config = dict(
    n_layer=20,
    d_model=256,
    n_head=6,
    n_kv_head=3,
    head_dim=64,
    d_mlp=704,
    vocab_size=2048,
    activation='swiglu',
    norm='rmsnorm',
    norm_place='pre',
    norm_eps=1e-06,
    positions='rope',
    rope_base=10000.0,
    rope_fraction=1.0,
    qk_norm=False,
    attn_scale=0.125,
    bias='none',
    tie_embeddings=False,
    parallel_block=False,
    init='uniform',
    init_std_qkv=0.0356,
    init_std_o=0.0046,
    init_std_up=0.0356,
    init_std_down=0.00339,
    optimizer='soap_variant',
    lr=0.00701,
    beta1=0.95,
    beta2=0.95,
    weight_decay=0.047,
    lr_head=0.0136,
    warmup_steps=200,
    schedule='wsd',
    decay_fraction=0.597,
    decay_shape='linear',
    final_lr_fraction=0.1,
    batch_tokens=262144,
    seq_len=256,
    doc_mask=True,
    train_tokens=832600000,
    steps=3177,
    dataset='wikipedia_en',
)
Each number is 128 + 24 x the weight over its row's rms, rounded and kept within 0 to 255. Layers, rows and columns count from 0. Numbers have three digits each. The size before them is the row's rms in percent of the matrix's.

# down: layer 13 MLP down (transposed), 704x256, rms 0.188, rows 217-220, columns 0-255
# gate: layer 13 MLP gate, 704x256, rms 0.184, rows 218-221, columns 0-255
# up: layer 13 MLP up, 704x256, rms 0.195, rows 218-220, columns 0-255
down217 104:145102089137130134116155112166166164119105147132136155131140145147094126095133071116119160104113140131122059125160170129125102145128119154103126138139155155090140152149147129076094131132118105151119113131148122166138182133091149111189109169119149147144164140100107145148104111142133099160130129143120140117092139087106158130130165164145121136161142108193139130115153112148095129142135148095113116155116152145121123106100182131150132105099121161169143183074133140154111151167136110114129134120119122120139123139125095135096132146092117121121130089113143148135108151138108142124127096150149142117115121151113127083139085116122147114166133105129102139122108134080155095097127128118141128163128152160112172177110167081143108107108121192165156124129125153175144140163156133
gate218 100:186132145122110123100109116135136119170115099144088151134143112149123102113128119133126121091132135140111154106152123114159151164122189126128130178116151134138106116108141127168109130155139140109098143139147083136101160091135119101157129127114145128131045126143169085131139119123117108128118167112095099152150139109112117083070160149140118176111113123207062108140135124126134113136132117132134122136136082091097110142127168124139136177132145102120138147102165144157188139131162101107152132102125134113164141101116092074134112099124141132123099110092098128112076133172104101148154132121088134152145119127116178147090124125166122125123122133087151066144115134145114096131118144090111173140118114129107139168130138115121105102127129151111098136109123117156125118124138139
up218 093:171144126088196123105131130117144109135144135124128150117120117144119133095108096113120114138122097138099100153155131142134088148149120104142123162152168134136110144154122099126124172130109141105089125140136142122117116170167131133141122098176109124169067097180145093145127169106078178124125153125131135165128128075126162118137141093142126149114161159143162179126094149143114128137189115124170102121130131121146128138185167133147136132126103103138166082147086120142163119141111132109102119099113161124097150129113089156084117113115092158154108096124121122155136150172131089150143088140153088131081102102147161149145103131142117163129121142124157164121118169157105103116132128150140140147147129127162121144135153118113155129080120151117111108140131158120172151090112124
down218 097:144118148139114106106122103119137120107135095111109140147127109127128097111145149127123127163133101147127130153121105148148147150137101097105124179139106158106139076152118123139123121119155164102127095174118124106131126117148110089137164150133100092083110145098120142114122116085147119184094168130092112143125125120124114146076088124146113121122098159137127127110151115085131140178125148190121124166171149078109108114127166088108142142134132086103142145098152130146076167123119096165111143120121123106158110118140137107114137173087128136181146129111070098147119107133155139125098155126140148111160153101134103141152136104167101110076108151155147135118104115134140144072132177101135172170151109128111155131093137112129133160143097158104115167123136079105126093114119152
gate219 096:141120106138074137091116169140124084109202095115149142093143121175079146133110136108157120108103153138092099161147112144146149117123146127148105096147115100133159149112142124105117120145108141152154114099138128150088147113114130158111121155098119105119100106121052086111120103126113119127113133142143170119137155116122121122104099154125120099139144152096097139162102117093143119171157130104120133116092133128121102135111115088102077135122091130141141196139127137139097118091096112140139129139117104123135097135096120084123156123112139114136140167153124138136135138085110161131164118121127133141107099142079108109135108172146160135174119170090115168122138107155127138151111122131125107154117133185097114149167115143106165121118111133106083136084110142087180127115143073
up219 100:137133136180111138097098132177160132126155146139165088060107164123145130122099108122120094119107115138121124107125129156102119091129133101105116126101116096123119129141112141118143115137097121114118113055155134113111167127141127155149101093124097108119100065151105122112094136130161124179165120149075160101111101130172137120114141120150147131141128157154122126122118181144115145105121076102129115102136141094118113159134129153143133114135128104142119154170110163124105085134114150154187150139109105165083123128092110114135109160086147106129143166117127164112129105140061154176122141113135148105086121118093135084106134129122125152159155123174116141141140171110159158082118133106102165153155135159130088146117103144123149124126100105142137101114142111117109122145124165
down219 098:124143119109091120144107109109166085118100108136127140131136108114147082148146128142149074126148162139160138130140117168160165110147087126135110087079123118135181119161147121113101156111104154102148153109126115132154110122154151109169121110162136109103152148123144160133136137123130117150111134140111108160132082154138149134157147162164123115151160101096095134117168127151091119122132101080139105130114137130152139082123135169112162129125181118117145118189089139118174109125139144112202124127150117171130133123112110146130123114101131095124118150121147073098121116203105119122111107131122167115109151155133130116110112128135091133141115145098156149109074122129113139089158167151136084104169084114110101156129106111148082119086115093133138160133127133141104139112098148
gate220 097:097135125164119114121115132114165113138101148125109106098164124090105136115121115141107153154112128140127123133153147112082166147142106110178122147150155118148157104127143081130149119128118134131168110105148137155159107150160094153143132098102130116133163165149194150188161131100124102139174113135124113138141133135147130148159155137138126158126130146131174130127107126121133104130153110148126078155169087163115109088152124130145104148109086135139121141143126143109133120158068139123124142103121118141121093120125126141125112127192163121164113145167131140174112154146144100122185144135172169097089119135109098173114169124137095161141101125093088155164130137098153089091184147119162103091140149140144117161118129139148090146104166131164156145127128117143115137105085121
up220 111:112115164162127136153097114081122113163117124128126121107140169118162166095128114141134148105136125069143157121121126135129135150173144128094135136104140126127160136133105075081133152123105129153116144130156175106077150136122110104146163148106119170131144139109115121112102145146111122139103116156166163133140128152159118115131114143166131044121147133092137171133125146125115164129119118084171104109131108089119135157165110090107112138094160110129148115126108154138152114154115131156109173094121126109133102126150150138112137093072126144118120076115097155156093147144177076161131092140103156123151129104114152135094108185117111146119118130130107124106141124106152118145123153115098129157151119103098086091125092106115101150131110130168106097127160091187120162129132147
down220 105:126084123136141146162129135151169102141101157145092146087149133169084131130120155163205139150131104112161130134149097151102122131146092130140155126118119148147120118088160079123136140113129128164115118123193159149108125136146124115134132093129135162146090119133115070176137126147096163132141132139140169154145156110092054141147107099159112123110147138081142166128117106111121116142151124150152157148159141085152129094165092148139129105083128138106107145116124146155153119121116118121132184132084120088141125086130153139126131118070141165133164103143144113157121128138135143115115126087123104144111151113086152137118133136135119128090172160110158156146161137102129103117122146138091105164143121131162099130134166130163118146160153150136135107109126114163099117103111096
gate221 101:132156122154172174113121132132110124132080134133085145088128116103092162096143157107117112145113127147110109066128114138123106134119124144117206132152142137149137122151118107146127155112125089130150122195120140155132136125124158103132148122121140097065098147102177121153142079103114169161128120146109145174131123163127167114133112157156140150171129101137065153123133097154099144119154125119079117135178156148110149135116162158139124103118116129112111135167059150170139123154123130130110105103134092132111162132169112136164111132137122141137102059149133120151116143126130158100117117132162131122152169108140105161135155141111148147113086116141115122107093140126107149123122115160132145143136156166179142139122142119182086127138110108133143112136111119097164099137128128